Each number is 500 + 50 x the weight over its row's rms, rounded and kept within 0 to 999. Layers, rows and columns count from 0. Numbers have three digits each. The size before them is the row's rms in percent of the matrix's.

# up: layer 3 MLP up, 512x128, rms 0.059, rows 122-221, columns 64-127
# down: layer 3 MLP down (transposed), 512x128, rms 0.059, rows 122-221, columns 64-127
up122 095:452478523445525560486494549491474504500529501391532475560591522405545504546545585492616558392513577486442560411439459508545509560489528573519518569522438437531516512547415522498514427498498536
down122 094:541509469421442530517559484551545470489518535379551501507586473486522514484460474488515493515401464504479488565494542513618514461538494468522558496584430393484547477405563509482468395444515367
up123 084:488581529500455514370442534511569497500514467512524391539478539446536566502513540520486538511498503491487364467593516400518503579472472466531413432535483581524479529478465508417527587467490481
down123 078:469449562577555487546545475478463523540567499488434472459478433516552565432458490494572470425506489464463551529446505528484378506588527481527524503549524397481390503451512561587478410533423472
up124 104:484430473471502523452367453483468526435494398569554499581610571534537517587518602525530463472495512494539501481516463458572496492404562476501463508501410536526494499582497444553457398563481481
down124 102:572459455501520508528533592466477459563533531460415458472478405495550441498452424492541529503480497487485491458482533473390550554603492507450476502516517450616487455522434485460588567467525603
up125 127:479491548500453460542479448404375569491617514512532567475531600675471486486521504445495465541413547521511536526491469439526470576413574442489448485551566499527425510564536448434413455505540463
down125 130:450444514434473593434490456446450452554514504526460516555492539451431517475525464547481478526621562510419521488508531434481591504565545525548536485552529470496507493521384501552562444452589588
up126 115:444519459439469545545484454544510457485447444537522503571582428445421514490432507430516494533562545479512478492467421519542494545443379501441517586552493489416569555557559451441562542502503533
down126 112:444490662463487589482508464498469570488562589549543445563455482446564557555518535378483407508398505482574442448559503482549450493567501573508503463502496503522578462505579446565577439462515535
up127 104:620470513552467492499589493541486440566410404511503438543560560461430559514492515533566514502443509481554492581547458627412556506591551461473469491492512544561595482468496529389497445537606528
down127 118:430541478519554538512485528484507553469540505504560520456475436477450527547568470357491573544410434449476474443448451415518509450483491597453553397485487558575472480579476453440588552529571535
up128 116:516399514421493555496450555503488554494474551562407370458547527501478538554470433534452477510530561574503475349510430541404549448543468474517414471564491567571482467493478478469495527538502514
down128 119:460494474516461439553507461555506482494499446531473444455510506537543454515461460482468612489514511559456474568539466466460546458385566485500430495433411521452548495502488546503495557570487501
up129 096:494482583452560509447574501538533576451528424528493563450452472432523529514453402513602486538534417555451398537500550518535510499543496386491488455579514484452538466524580445381490578578473551
down129 094:518480473607483453580470498558445499470467484506425506465443427492581582399512554408466493449470585495489437496488537565601537452476518536531365485375518562536446545482557573382462436516502553
up130 107:619452522485504591436590538543451498563544562482447416475479475479486475558552454541470556534533494512510490494465519423460488444429567476602464482528486510552508428508615424497631485564517404
down130 106:440501513425509445575536469536487485532454506496571366492460471468522462458444608553501474468480447502480532520551557459567453465513483509550406500447457503435552517568451463488554493451447469
up131 092:512419503426452474486500416453405584537553513460489538501407474620501457510470478566490491541507515544451489528470549494440453558456547546529498409503556409504558520558436496475477501541585511
down131 111:465502466485526429530487506521551490438516561499478488446454451522394499456468458435438393479586480536575441469490509491495528481516486371546566552543501556451524508485467525496578589445498426
up132 122:391543565386481603471504454586539491545500515452411417535531467597447525490536495468518398515430474534583550552517512584599458472495466492445499444557570491469519424515536528497522541500503450
down132 125:495421456517462507487509555602495507542467512497526479555461551466488496505568584513505458513553398528562537509550461526512468456555464443557531450514511406492529472508503413534498463576456364
up133 087:522526508468479610505512534464564488452491563523593487518543579503504487455424534474526528476516489474486478425509458529590537453514527593415441516468472501591451397503525495526402577578448473
down133 079:540415523554393463475507345582520481495482431516540541488498539498513481450430456552468449456453506480535532574552581473547532552437472512506559495622505512428548440447498570492510383468482498
up134 115:595490431518503507574538490437471407516453428507564465558540535577582523466439497521454483453525536479522571502400475500419412570454463494474533517412578549587466474517478529479455501556535483
down134 111:551523462567497415496556521604519493592463517421550482507532559499553503566508483451552480445557572539593521573421537464517471468530537467518494373414485442506492559465496485476499488550629526
up135 091:508604529500461513494538464513470529582493382448524503559528537498547595484526487537556531563539525488501557430554487528582619539520496563500536541400577461558587545547515460504407457614473542
down135 091:581444424482497483479444423548545497438489493455437460502414487527623400426517491446538501519459522471489476556430478400423468487553517482531570466449505520415511538552511499502587541479565477
up136 091:576447492416483529506479539418510567538469427476526468488504437550424454511457503556544568472546450546470458523526489535533531481550389500477533526493518408498604467491543537444438481523519496
down136 091:556441509527491513473532477474524476481452513524499544492569488439541584529465548543477548486576521496524505512407383387455611416430568518516435453501488479386507482557502485499489484517458571
up137 111:490440558514436504522559460381471485514570446486539553477503501521493401444515532532550410537421479628520478537453540517514558499486414469618420521479522350523504519508471506529532567452494528
down137 100:513595471481468456546521481460507400528429540549595526495514478547483603445534471525426476560529513482481481437480520445551464534485492459529518460516490506462546518516485433576430494483526493
up138 089:492323517370577547476592482563453564491569446590514590511508516473453488458546481514552469488552469564480449494437544469508515494488543461576538461577517506510487533504506450381507483511517530
down138 087:468602532573456439458433434504490575541505549502543505530546538491449559513440554573469529495515525441567505410452464493435490562489454495528479479552509516485426481508494552615478470541583543
up139 091:465485589519512475471509428546501498462512526506511615566445424466521433583441504509546485473443518480503555422499424523440388477452509427489561544470481483593588500504429577507560522464449493
down139 090:456385469505545481500499501440584589548478530476570373481533588560499548416572524521504517474535515506521467583466559546468507488490447514479500478503520497511413460415570546559473520506518569
up140 092:525495537505515530502540521595466498491528465402460494527553536487525566473556539582480542549472433506474466448508570529595390546478515530477450556462523516511560481467567588430491533528528605
down140 097:584537524464438523482444492517504466464566557472492600520507562439480521540536503443467574502535452510539549428536514470536429527505440547531563441529520500478554574498532489444540570390502504
up141 069:589521407516511540485575472547627484550455561467511517480523471558536515463467600554518589503489459537487534530614458441656480484503490476498627545429458504455411497482553513412438486472470632
down141 066:439443480596540359448472509418434521433473456530524536517497493514507458471464377427460495621543521438442446484505557477498567557479512514512483542562512496535527481506561586504565581525518477
up142 103:428506513369554498527508420421521531546499569495573432515514474562497462513590544452545585530481475529550560483480523506466467534513506484613494439571463421415489463458549645572482528492419481
down142 095:568457459609397485519450533559459460473568485485497487570532437579469502479461433466483476439493487467457494504470417492465601537484467471538457559580555585530452496590531485539575456545589458
up143 100:539430443494456514424555487461515447489579522575589422549588432518497475500451455415583506507485478545437535495487506550434534529498518499515554503532489457559468522469482570586523564546523373
down143 096:565511557536531545516467555524553569521453551494521589539433483444422470554519501522496544525521418545473411588508492415481455495558501590504477493509528512440529459563368575532568457527540489
up144 096:527498439572513557413634528508526517488389496496426423496479516531451425495422614560449486418497481542494489470424493560480506513525478544470464482479431483464573543531460470377410546467521530
down144 103:416538573522550447493585463488433511492530529529555526574512583629511516477432433439427453558505475452449574524519488557452487491462465494481468420507547520467586551607512450459460520511413575
up145 106:561497469525532502394528494570432508428535559534518510492433484481471523513489489577514473489578527395448548467512537545410523445531584453547545491601512342550472385493544522423405493472562451
down145 094:447561464611537423524440575475504494552557504475497495402544475485485512581588501448440598574439523462496436417409518414446465480484476447472421479390441519405523496462452527520513475492502541
up146 105:400500503525507478460396490500549504504535539446469529500583499622494395546551508481473529433507536495558499518492527435423502462426613576549482543522461486495505539466612515622507500466534462
down146 117:483499443434486471481527566480530448571428557431431488473489439519582455488514547628524557463464494564503489602487521540558498507432572422542395474412588546430494550420463520474396531414502520
up147 124:475548509475534508516471537466493492462498529464550560487466561543508405475588475540598504651496489499461457545536501577470545536455464521436565557507413498582636535488515597535473433487504481
down147 108:456493517449485541483476532576495540510515442472544442477553499537499502519546503570552441469429428477524516570538403510486526546510560413498478465519506484495521499518479492458511514589521481
up148 114:459583465465499519394497435455550458528491470542606459544479534585585508449527502530502459529461481438512480553443563488501538444599564463487484481508487485564494445487482513478432429446491533
down148 116:444534520476565489411578431421469542449487366467544445588574473516451545475516576494483496589462506439531381496459495468450584527589445587521462467493521386525543427563488456509442544510452504
up149 097:596531615407545405499461440539447509550528452525553470499488555558424490547566524540520417431507551390535475570442477499508454509519429502579442542457486482471477489518577567542471448500530465
down149 099:409519448495505498521459460444526488467538507486453495516462509499535496513571435474481437616498543469470518536443495499590563454399525511483513493530533564521530389575525523468520556524396608
up150 082:533483501507524501543523526429516477505490462495493570487554494488533530417452525481554419521552534474535526498445455536608589534446549497535429509650480565486425478410517502553478566481413479
down150 078:447539554533644484580538477444420493464521455505540559517463462484492503537502405455438450435511497427415515411507484515518490450504431528476460593515491479575474492546436482490655507477437550
up151 087:411552476507458565532533519445526507492538452574502468519395502478584484546509380522530430471434472443446564514548467586490451550557420508537493430508520465561485542489428565542470452474563527
down151 089:455451535458547498453417539464490512467601488507426475475479505469446462456463620484522532542549543529608482446482512510505581511441523504459536542488514552494459465519448506512448552552489441
up152 111:503541558551579477507510494562617615547585475423533491496497530486546469523499479494434533553493519478558390508497492474503496508450547547461470578511418489528458500546491530434535458494491520
down152 115:491555520457482488526524456481512415542411432479466510510407531565458535514515593462562524426566489467459460460501556414452502525561474497493434477444548453458593579535413500502501469435494539
up153 101:571535585492455575531482532500519537471522506571499409461490535486526530440475583447416527480579532514477438458489489480500537594417420533598489538536526425526479507555556530501498504565475535
down153 096:511503515576560513511497505477409506364558436523496552519523509508509447504473533538541397530418452525505572413523575509601425391498449508499397472422504431544523500450587541387481529469567425
up154 066:459562492455446435506543481520599489483453613497547425548551471483546479554464588469421507518423432587525442527510528593597508474536474514543480478342515562402507543481508601546543517502400488
down154 063:575388487509444484431459481420424470487492533538520583527548579526468592497418417495484539443487543435489587494509473479409541526544528479504554523626549497510561566488451374427517535449523541
up155 089:516581411549586536484537439483502515546495412396492615406476499580561440453645506449513427463551415468487522532470499441490461535461562513470528462484548498575516474513517395474505485490513503
down155 085:535512555514532485511445575474388593503619522561446514493495496535436457513517440567554523595518489528502436489501531457562534468500523512497496504510451592511475451572471592604492557537481600
up156 088:517524464535442449489517535444497540426517493520587560539508558538567414565445475422472579469470489524542481455599503570631460559478608555514472506440488561468528542577524403455485512517486427
down156 087:502434484470469616573516501545580404446568480499544547488538502528458597469440499564529447486529445476509472471512493437529519431527417428449522508555455448531510502436462428554499462511472536
up157 089:535540540383400499536432471474500473478562512500541497518432445544464509563443398450531452514501500511511512452536507489447522445468567401584479520494521456490555558440528439510563502503464547
down157 081:580498528557456529479534442516503506493572473495524534454522520513440625414398527565480520480461461461550492549428429513491394504478484508519505534452429484490442445467460445525526507452425396
up158 102:599486489583522512453560466438515509408563488498582587455465461562472451509426490491497491516511502522410508527520499553510593444380532418630504550465507454513424491508473504453506508461514430
down158 109:476478506459488477475498500451469589489461534535475424557486435533563469598612566549505490524413544526562546493416424523508456475539518531451508479482524436481496501476477468569522445464505554
up159 090:410479488530544463472552476532509483605498583505496558469498529595498417580471509421474470544526430540571446423531493472457463497470462491481470495570366462415467528576553537438444546447409496
down159 091:491538531501437518486523535560519482542413403442480459501537410432516402596435501442469459361535499453532544544495486624506421488535523496427438504540530428536453516475531435572475397496527447
up160 107:451468498479465549372424481447394554474448503470438482543483465537546463469433556565435456461540498563583478431473504514462483469421559533429535385566473483579567511419517468523537460490516430
down160 109:575496439455454478447474560435499453548526505566484392493495457634481513525554483533474489535548512537547448503552497442505483502426580509476449456481467521474462443479589598542543540468442490
up161 095:562554437445449463508482569514430537539567445464416414505440486584525520507507466522515434466554500517512525516521538433561487558555494502559486451467611448536493464476555561462492414542582513
down161 089:422560434513516439464480448451484540545519482471542537446485480491529467417476632505547533501511460644442485586535556458465527488469576514505406582471442573422520546460444477537479600520503593
up162 106:480436530481550546394526530522521451488523412530529487556547586501443449476500564534518537521536531400625560454504568601493499500469528508530549416474550438512432430505564591502506421491439428
down162 106:537533506497580517425492504384470428561470482484532506583590424509621567538451517405484591507493633394525514517528445516551560534454566431558479513541489542532497525496408522517477403476493440
up163 106:517462383533518486513511505523490563485483596536465422536507503487546495488476499506517469512495567504507514471462312569600603455552467519435412455449533508573521465523467423531433449490530510
down163 111:419547521531482517455527496522538373469551443487514512518483491517439413465568359487529495476469506468517519479500580512416508615364543524567598466510567607540522520500560505425541613515465449
up164 117:488537529473461435474627484420520534442539533478437458413520464509479457458541453484495502524528453495528444555485598542518606528548522494516443394455558446580415471499536633473492416532475542
down164 132:516485519468426512392570502477432423528480610465448521465525514519481513602516505493452456467447487604528434381494544528475552560503487524504487426535574490389436470456505505425593469539456465
up165 096:483422550532523482459535546566423455503545346573436528510534442442610494455497458568567534476532495547477550391455465487473520528475433483509496536486605539523546513435548532463573453534381449
down165 084:531419489434522443562530467473553486492439632469564467473481407496389544526548504470474489467484550467566516584504486519576445404566507486486559491470441483527489511535496472532448541460588593
up166 090:559549538492597454530577529534490469503453529501475520526537461532503510522489446526522503559482572516545473561381517513451509388422485443510430486467523557555554537434578408534457546522511499
down166 094:477458489439472630476530451523531588580467492476503395364518518424467483469571488493502460531382523469470491441534442506547476557489449542501530542456471426504498487506509466558514504501513439
up167 092:544481526441543460478422437525427528397479502513412499492482434485479438535533492499615553493510584488557470524523509493494495498385472501568554585479542467516436513553505434494360476604571534
down167 099:471476495556441542465569621477501494531474461483521506476504543540457542495562553486412511504471488421449501467447453399518473496564490536464437519601428542408562467410483566486587504448426543
up168 103:500479564465458442508398478478477596433535509466574494520508489544508627472510533373496405556523543478412450522484551511497559490456536508495525498418501448491507440506554452483522519621494542
down168 100:459530614522603480478648506500469538411536400463520536534435599544427488547514496541529505458505475515532491373538403529489507568553560562415544520524472415572514472480499387533445566522526454
up169 107:497496479479449515480598382495488474441470568496463542497597494453505395472478464529445465487575516533505478471523439570477530501440465546528450583502455533633417544521400472466447499493368510
down169 116:512434502454473562417487503580487540451480477557472423545600476510494535461484494552544541522486462483509571484366387341417601505559480411495561501478559526452442571497488444464388480561460447
up170 100:515382521578549519441555581569437546603549506469527516534440553516488512476474466538456564556460467488632541501415494514538469481496385561485547440547527484454478535602544524485428521422422526
down170 102:557511501435458518495496466519481480546438465526578577474550535477468546511504496496514491501503447445461453455500390535497535359525521447533511504496593464426482428500509562506463542437478437
up171 096:530550512469483426489544415497477454490389576553425464573512486432559454461544564474502556582518610562472497519459425516546510549476506436523538638484446392484525488488469544612463514510433551
down171 092:495431537464494541524503459570427538544493572460591456502484537502615434502442407446516486468514549543507478532555519585506518481466388527501481502497464443636414573454580529474573515465496453
up172 114:498477449451504479552565576542430506485545482514532440544528545561484425453449514534414423512474391576421554420467532489566557545464522558518428435496569570483454459556543461573489393609514468
down172 118:432474504467469600525493474586518494459535527538534506538622515453455575498528526425570508473494511508558421464530481464458520535602421424451452497500541417491433538438480516397505444552519445
up173 093:604469477516473429529507494533444553391586501568429531566434454497521410455482541491454474524470565501461417431469555456480528507448522460562479527487550480601581541485559507586545539521557511
down173 091:460472548545530592568502483407558493503510526513491546475563482496503583499504462531505510555443412473575627484644418455506433441573514478481460507461416533592398492557490409462524454500477532
up174 088:543470530522547503514470500465528545462516508535496536461454442490495460532582516533520499614461527518423434480516488485360483428510540397505431464491545534440466465451420507537430542390509573
down174 077:538475477550503537481478570600489407513459507425407399586517555439468476454514574541408422516530462448556548489593508501607512462520527562525435583539464489542508400432470450495483484582565424
up175 093:479557471550465600463590531459420405576549614509496466484490524459384425528570585459426457504429582593504462467491445539457401468546447534452461572480423562486417520519536522509566476403523548
down175 094:444530475474470537539508560560530430493507452482569581554563487502549366492466463569455449453500496452558522478535519425523509496544423552547531605533499524517569492482498434411513448511520442
up176 097:548478484576454567540530543520438589450434455436570513610511497473467494502591459637491539501450488533478478407536515516541523515442455441495473545585490482450536519496534397528540490551481531
down176 094:544465490496415509538538550538474411464492537493503468468541489427477495533520448472485486549534462507616492484536501488453541582537436543507472460548517607625531470598517478490547468514516545
up177 084:419485525491558542487441486541507486503561476535471565482483531469496490445440575485548459489502543414563423496534440532533463494506487534393445502434511600479559559481519558543409472501315509
down177 064:494500465482483475561460480523498497542519424515516361503555542530415522493525473534429595508561520558492495498435453497441433435483471456505441469452441430497516484530487484369513576513445474
up178 091:516542500510491516492508502547490520524557481536512399521463452602476522575570422521519591478464423423452513412489512429476399654446506466486549460363414489433579507542499557404487524545516581
down178 093:529431485467508524567511512514530534445561563517549531465504492474609427557460533481490446477564551473510552588464596523565490399581503499516491446576504460434372549472491585499466422526573463
up179 099:470522497465483503460539517471528518593527408457410560687474502482485498518562452557419535568562543523511527532426517556442529503475523468542596524491545548471502477521547543471446547562362574
down179 113:552579507426505573550415470494542562497514536428461554608545587499510512397564505516514400477513553479560461522488483541534512541463510465532531522586402526590467450520537438504466507486451482
up180 099:536423537540541508532487500442534508492525394388502542495531500457472555518485425498532495600489494568526514531482446518447579449432483488538480506475437545545414480503576532584512507488547432
down180 095:491580439517487537455462502502515538512472544497452565613492532554614468415448583561417490497533488490492485461419494599529469403566513520508517476533562527490571523356511535526476506519478435
up181 111:423473546451506577423462570569505492502508519483515459530541492487575484551391504544520517532396503443530424504491473496464481598573513496479507462543461551442515517421418604515580499533512551
down181 117:490491477464516505551505571459488487548616504473510486445456414508491491518574428432434569508487591453471522588454387484424497440497442396526525552497538462490506522536434513461423504494458493
up182 092:489439499512460518535515435601498475453464574578549537466431563451494515513459510512541553406525493542461550406581477484536439437536441493526500509454504556530476532530483461571415474511584472
down182 083:462543484490494489446481576492572512484514527480493476451515592469509516413502539462419456509471449451448596482477487501524557547561564492513509488542502465550435509488450614432564405422397506
up183 094:526427544530457418506507462416493471505468581501474433471513553523381608448490536467503552588442459482489481459505562491559479545457486476597552544557449522541505432413431506492440464433637573
down183 098:483525481487523522506485501508501499522490437495563530464398558463523545454354474533432583541429483473477486507557551557587555560455607534436459463464553512520540510592527429536506475493562517
up184 110:492511475416544510567567461510462548470505533435461549559430471532527453484457541505554489517520488570387401477522528529484524533520444460509501573425544491519506447486530473470468420496542533
down184 100:540474556496476410530453500484542479582392538467483473375503430471496460446528551483464566432485516547495450561586442538500503464517495536576442507488524516494551584343505513338499525500503526
up185 131:593505517520538531451461437524385501479556443502474503489582476604337499542506493527481395519508563519565569505389403482486499505556503471534488448504486420528482430554529501483549498502445432
down185 129:535387502543469599502536448551478496521518455483573489554551507594468543454520524554558462574488461435538497563481434503524595454511594452556538458563478433552460555538521482527484456421473461
up186 092:549505477550520600527453614585444470451581549502532502468469513528461499550495516506469570470443495540528495502403373441354467534457472508485478462538512449530508527537532544448535495473572515
down186 094:613481432473532396489491574401489521465465334476472531417507515541502534518462463450426497515507541493534535508489464537518500560569564506543534543390484598511619496490529494498523441487473561
up187 117:392513527619477557494501462510506509450573485582425581510522465604501427495555508433477433592414482464615512512467576409515492480503528556474486444404508524494485522506550565508409527435582520
down187 125:582518465519423506474400491545523424512367533480480485519433485551488384509494538561507518500524532507487564408511444401458495479451526591453527456511507483415583529579498472543435541469360480
up188 100:621459491436568564474529485413398525629565548546559509444582477459544568513486448473523452561547502542433477484479595436574551529464485487531504511533548509571459556442420491521466478531490532
down188 087:405560506571407494482477517500588579506468468558491536542392553512405480499537517515505504491429400508489458449483451605473474470553516500487492428455386563404513534502485501452564495484499475
up189 094:449473513519470535481360418505592539506515517505523520530542545435502467439448611506462536519471581520609476651474506610553502470457445454494426487561491499534451443454397513495498466461421521
down189 079:517442476482585419462444508444550519526470426483533549405516543536578450541570499533530499599495565515516483547481607554467412485577606466503459516461470511559510503568499467452454493565497509
up190 087:495542548417495536538514445500519461514455526511510396518460432428490572484519561546520490485564463497487484513588479551511517474441410558409480572501503554586484475398427498474450595535456538
down190 073:397451427548540461430494529409424505440535446466507491461560491528461454448469477440438489540484489468475494425386517446516486480532504476496527437408482478446603483483526435495442393460486418
up191 067:511463543470553372491595436411465452504488534508512468463558480538570476499501594553462524523538555508495488583477431504525592533437533540494582451462496577480551561516491497522555471447394448
down191 057:552515500314427525518461433505578511525498541541560590485458458526406562513476467553463577446479530410500545459532597435515488465514516379462471573522536495477440556534508462496529497526614479
up192 109:482519515548536478376498592412507464504485541518526546496439509459499419556454514445548449510511495504444455457441536511389418528453592544550573437538573513515582484449514379400486509490473443
down192 116:401424516571496394540465437412452466523436419530552390615525537556460476469499513511553580509571464570487449609530473476442467542438491568550503500521501551457581521424457522487492570529507519
up193 113:544519525501472500409455493439437489613487506457594523566481499510512573453571460507549481445533462445499351432446470618464493526490528638471446523494560426531570551580425478561502522562549504
down193 112:524494478422525530498522485489522511379466533525466437466518446617648428446537491557481455477468580489485493534579390554514549508530469515509489574482494485392505578569518563483491415540420419
up194 110:517533419513537431526430573520442510601452548492513611570466571495468376523512521519474465512480460487504510563550508581502461537553509502569408559471474556466534546469502506562487546453422553
down194 117:439402457498412439508481527502464424431425563558453571490467511576595523542486513435479443538482457478589461545506519518495514507494539520525463451464495507464623554451487535551451527417471540
up195 111:476523459512460442433578426593512523416482495573533510548523497382398466494517436488506514560484460451550532535545595503589475564567487536508490433492511545430512498440481472575380551508510487
down195 116:532444408530482508485543525472477532559493414495507596460515479533464577491468568474547520455512554501418382605498494526497528582409564417538438504478430535506481431499472622485495446557460498
up196 099:515399416545450485458500534607507526574483527561473493509609510478529513527483528617556501537468539594475560492540543559437442487540553526470530515571524441510479503571430413431527534451549494
down196 106:369556523469511567547519441433446531450557519496411552554511436526441605436611504554499445579491470550501565634512478520571517502522528476469553500475490505491507570409557519580526527533438491
up197 106:543422596505430573592476532565491520498572514502519522423502413577573467419502479586549468443606510548435472546480452488529442496428491454547503482446534537529514498544520452508509540546499376
down197 096:601677496516544462430503527510483512501496412522410552563408519472446460580566481390456472529485578438455496449440456522486498434486517540544441499475506468470527421545470581561544551502488574
up198 110:486490542515532519545464513531459547549458417487503393506474494567519511491439440544502552519521528552465352502511428572547428501533472544493443551564531569504537523537522545525414574510527557
down198 128:504511563438523391380422494503513552411452556426519573458532532536427466422558502488561561489570509505483428525495457530442424471498519500436453485459533504387610458488448568492456476492429544
up199 102:586522480438504514560575518536406574549481513534469502508523519526541474400606548528403501489437515479576468485529443537536505577471403485500505498484542532506520536518461450439459539474476576
down199 101:524488482506578486431494443504474457496558465465502587422483564485493499556541443515495515500596468456566501512419493540575455455479492532496501470524519557500458489531519489581481443557522509
up200 104:546506482524511521476538457587423478547475447590482472522421561580565509512403494470490507476526568520507471521537522475474491464464487447576448617544557496528564537527483512578417424440512506
down200 106:447439467530451517541488528414604553503495521431553475415534469500468499463517578485570523498415467525396517448589459517501427527528573476421556439545429472464500521453482502379568573527483426
up201 104:574469437507485473458495484461469533517564521466514431635474553479508510509520487431549426528485551428436567566497432515573480477469475419466536584467480432526442503484539584572488465467420489
down201 096:527518511524489499497628440443330507552557394466572587541467448538484451542411475487480509480408526440616512495586445589538474579483510436489492439573506483528555463509484487501414412419516468
up202 099:519512487480541539475491527479458494527499494584599520482447509460546566490453412544534398559517453503528446521556394608439409491420473451537513531419575474604453473501512459466364526471536538
down202 105:545533561531475521555452471478446442533533566544528581430465498507572519526557556543455464523559578472510501419470552397400441453489474542510445488444612488470457485394508469518516486462467522
up203 083:538489573505560503420559436474497474571528481458471586436479494495477454541587428435566517541444531515474411498559471552471443416475481494471487569537475475501514502495586470619526491523547453
down203 091:516567481551494536543582532577579511504416533527494495564414522461573526366538584571467502454468510465491484544519498585369463517433456542504519494413442424510462467408471474547472455466478528
up204 114:586486471495494512462574564509514545485516557442422525519457553437433522501521600555515434530455463477424457456430520547529406541546524533502549550405465436527460403497494539493547460489494607
down204 118:444563531543495455563626467604464544460529526522379552450460478447454457439478473504508511568461552512504529507444561443487457514546527420485532471516489570516553507511517597485555532502580536
up205 101:416461519426479503478496456472445587460555473523544487515492463606507520452495430441564515501587518503584442582485582483530554557476488473501486464548544429456605549478414523614426529484452462
down205 099:488486455501493570543635428602543466433525545529569481491424458426436427456457462532525447518479526471542533536533561499507548518411457518525562510457422468555487538594396515478598474428534475
up206 092:522477509429542419510419538478543438559520518571500485450533427455607498536530541478547425592538425497450475435511533446517463430461420511517520584477578596492492470432546517434492564499496580
down206 080:445500456582431509425555549460471573471521468455505524414489455534361503451438523433452559479510484495552635496495495490478514467547461572459472427509507398446555465529456422522496402423572490
up207 108:478528552433556570500481426507474514515518387469467492436475455619448434521444441476566420515501557558478499514441489550487477451475470440416457533505486515477488544532504620468495468475486419
down207 100:528527511566453462531445478517559464496457407479492631494528568494499513481463487510414553415433553439431533502468520531510481518523479542518478454408523574406477526472512464497477547535575627
up208 124:465461540547488554406479506572453588502406522546507505512485426480366523521525452381534453504398530446549471434509488470582447465517572425527441465487533489474515487555566549515497462515547484
down208 119:579507507527444547465495470523558568568474495464472505546527431527476460456495464551547381490539443432527435593548478523597540365475573516617469558538444458538470485532602506566489510576475436
up209 129:436513589439486485492486494528484477398508526490536494410514480541550493506513496458445395547497536383456544519545509512413512468496432522551461396497522468564519487470504466540422510562595537
down209 141:537556582559493520456449409473510513435514461483465557502626496538487563424524471511534525520545548433426554536424421530494538464490548551523534470595501482498525520465592491553406496540490553
up210 111:625342509532505489500546530454500496475518447490544477521514494495514489515398618562435512472511520521419537469539569516531487448444454511520469459483506513599471563539427536446502498531426631
down210 119:521573539445483549567544502594480446524556563461566506502411500487563521538535462505561438546509506568430524473560472523520508523546574502513550432461520476460513574530512424496452440549433521
up211 100:510489581474511476612538447500415536458508521523494439411537469535479517462512529477473471551526517397446565480512531541497580428427461439563419512555564530503478456468530644434531449397551499
down211 092:478479467558529542476460475479469493398525463591408481549462447581480495556534532482553514498416448609609491415517455481489518473535512438561496501547597451568472441487584382535538474522587517
up212 076:404469539544406548569449485475549566438455515504436485520410466517520433526406474522513582581508585494487432464584524504544408464437500488523476576465414506533588491425427504547463482450487567
down212 074:579444456594519524437586490494480471524534567565499451489551550454539535521524654579511450524517462532454510525516533525490582505576554513494515483557570411518511535468563502478529547637551416
up213 073:470480594505583497519486503354488497435525479499560559487538619545486440581506514562472555567411524504510559521476577569443461523488486550539488495546541422493493482518441548480377529507494483
down213 084:580510508513480494430508484511556507542559517543438622515409515553460481462492616394501518496532627447530494478523524450406551431474437533517488435481408582496467485373586502546571569471488479
up214 082:494482526469567484444512482424461536443534477585525546480480556461450623409448519554469367529511584441490582514519496541494488502389620472409537479599546482554445466464581557468559510596391464
down214 082:520576466515587396506587549494593527536501420534525420487453453508469466551469459492411546569416494483510469512456477467543391508508423540582527544508466591420467466575569443475513381464511452
up215 102:527481443537551437508491456428517443484527559446484570460465521470502477429620563365417450600457578540450495500462522486467454556599546527510481450470554427552523472516526616538558507554474538
down215 097:556478423504386513609516556493542473444472567530528551514611438601605480444593538474513477493523528491558544552541558475484521518555561496518503519559517540567483524588516498502530485515480604
up216 104:467361462555448565533550452439550623538498546478453581497522534514486481516546531502434541556521448453506479468484499471462468554566575525406450478436530397530536515524531513480468516474463468
down216 109:573380520563537436537614508540487479502526505568625575443530494470489520483461512619567475406488504499489500510551515443482550516533538581546523520530469447568491463448614518534491515477512433
up217 096:532528494455416438510562550419442516459467452524446518417520520507611538413539522509484444543456496546581522521446395470577583463473528517462542581578500513551524558432501377523436502501494542
down217 093:581468527516501502475503569496607519525418470567538465430595592535434482516551496567604475514515500402563499589548513441428554457436482466496496453537571537558520503484503490473488602583562507
up218 116:444542550466587491409466523531489436530516481551465491475410459445519519509515507519528542502548458510579607465589499532540481577457547465535607483446527409485516470414512468600512470518409504
down218 116:528426442555434489502486552405531531578515526512594424458447486500515493449567388519411497573476503465494405512459487548519512564528538370473505511534460461534463490579583507466560538466453512
up219 101:520449477524500480596503479457404515556524526419382399458501459512388496516572570579494503514513545560489572524503485527508543565427474403460558514435562506650478546435489450498548458542522550
down219 098:501493518457460526412471585539525507388449440469542492618482544554530430492436502534464439485515428424542532494591587490578531432589460565571472531518532432485441483487530554487463526532533438
up220 105:439559633471555414509508589556496501515515517460474490560524535503462541545553547590503472537493456481541501515518526530540535597528582491437489474474433479476582489486541548589450391560544488
down220 116:554492604489554465494548581535541514455478480516582460542499483467497497501451432576436491575480453429494544429491466575427502478462547516435528465601474527426586538550499511569511492524545434
up221 091:476392505545375490473516504431487530482566521567501463509522543529491502476453505599639447479572569507503533511545481582543454402493557591419445478469618559477462429486475512441476524543561509
down221 099:503582506474477415549580511468463517504438524487483611461455492538450508556468526385421563579559553555511526506554497484421470507430496513503537428420424531423570486399539427400601458418517527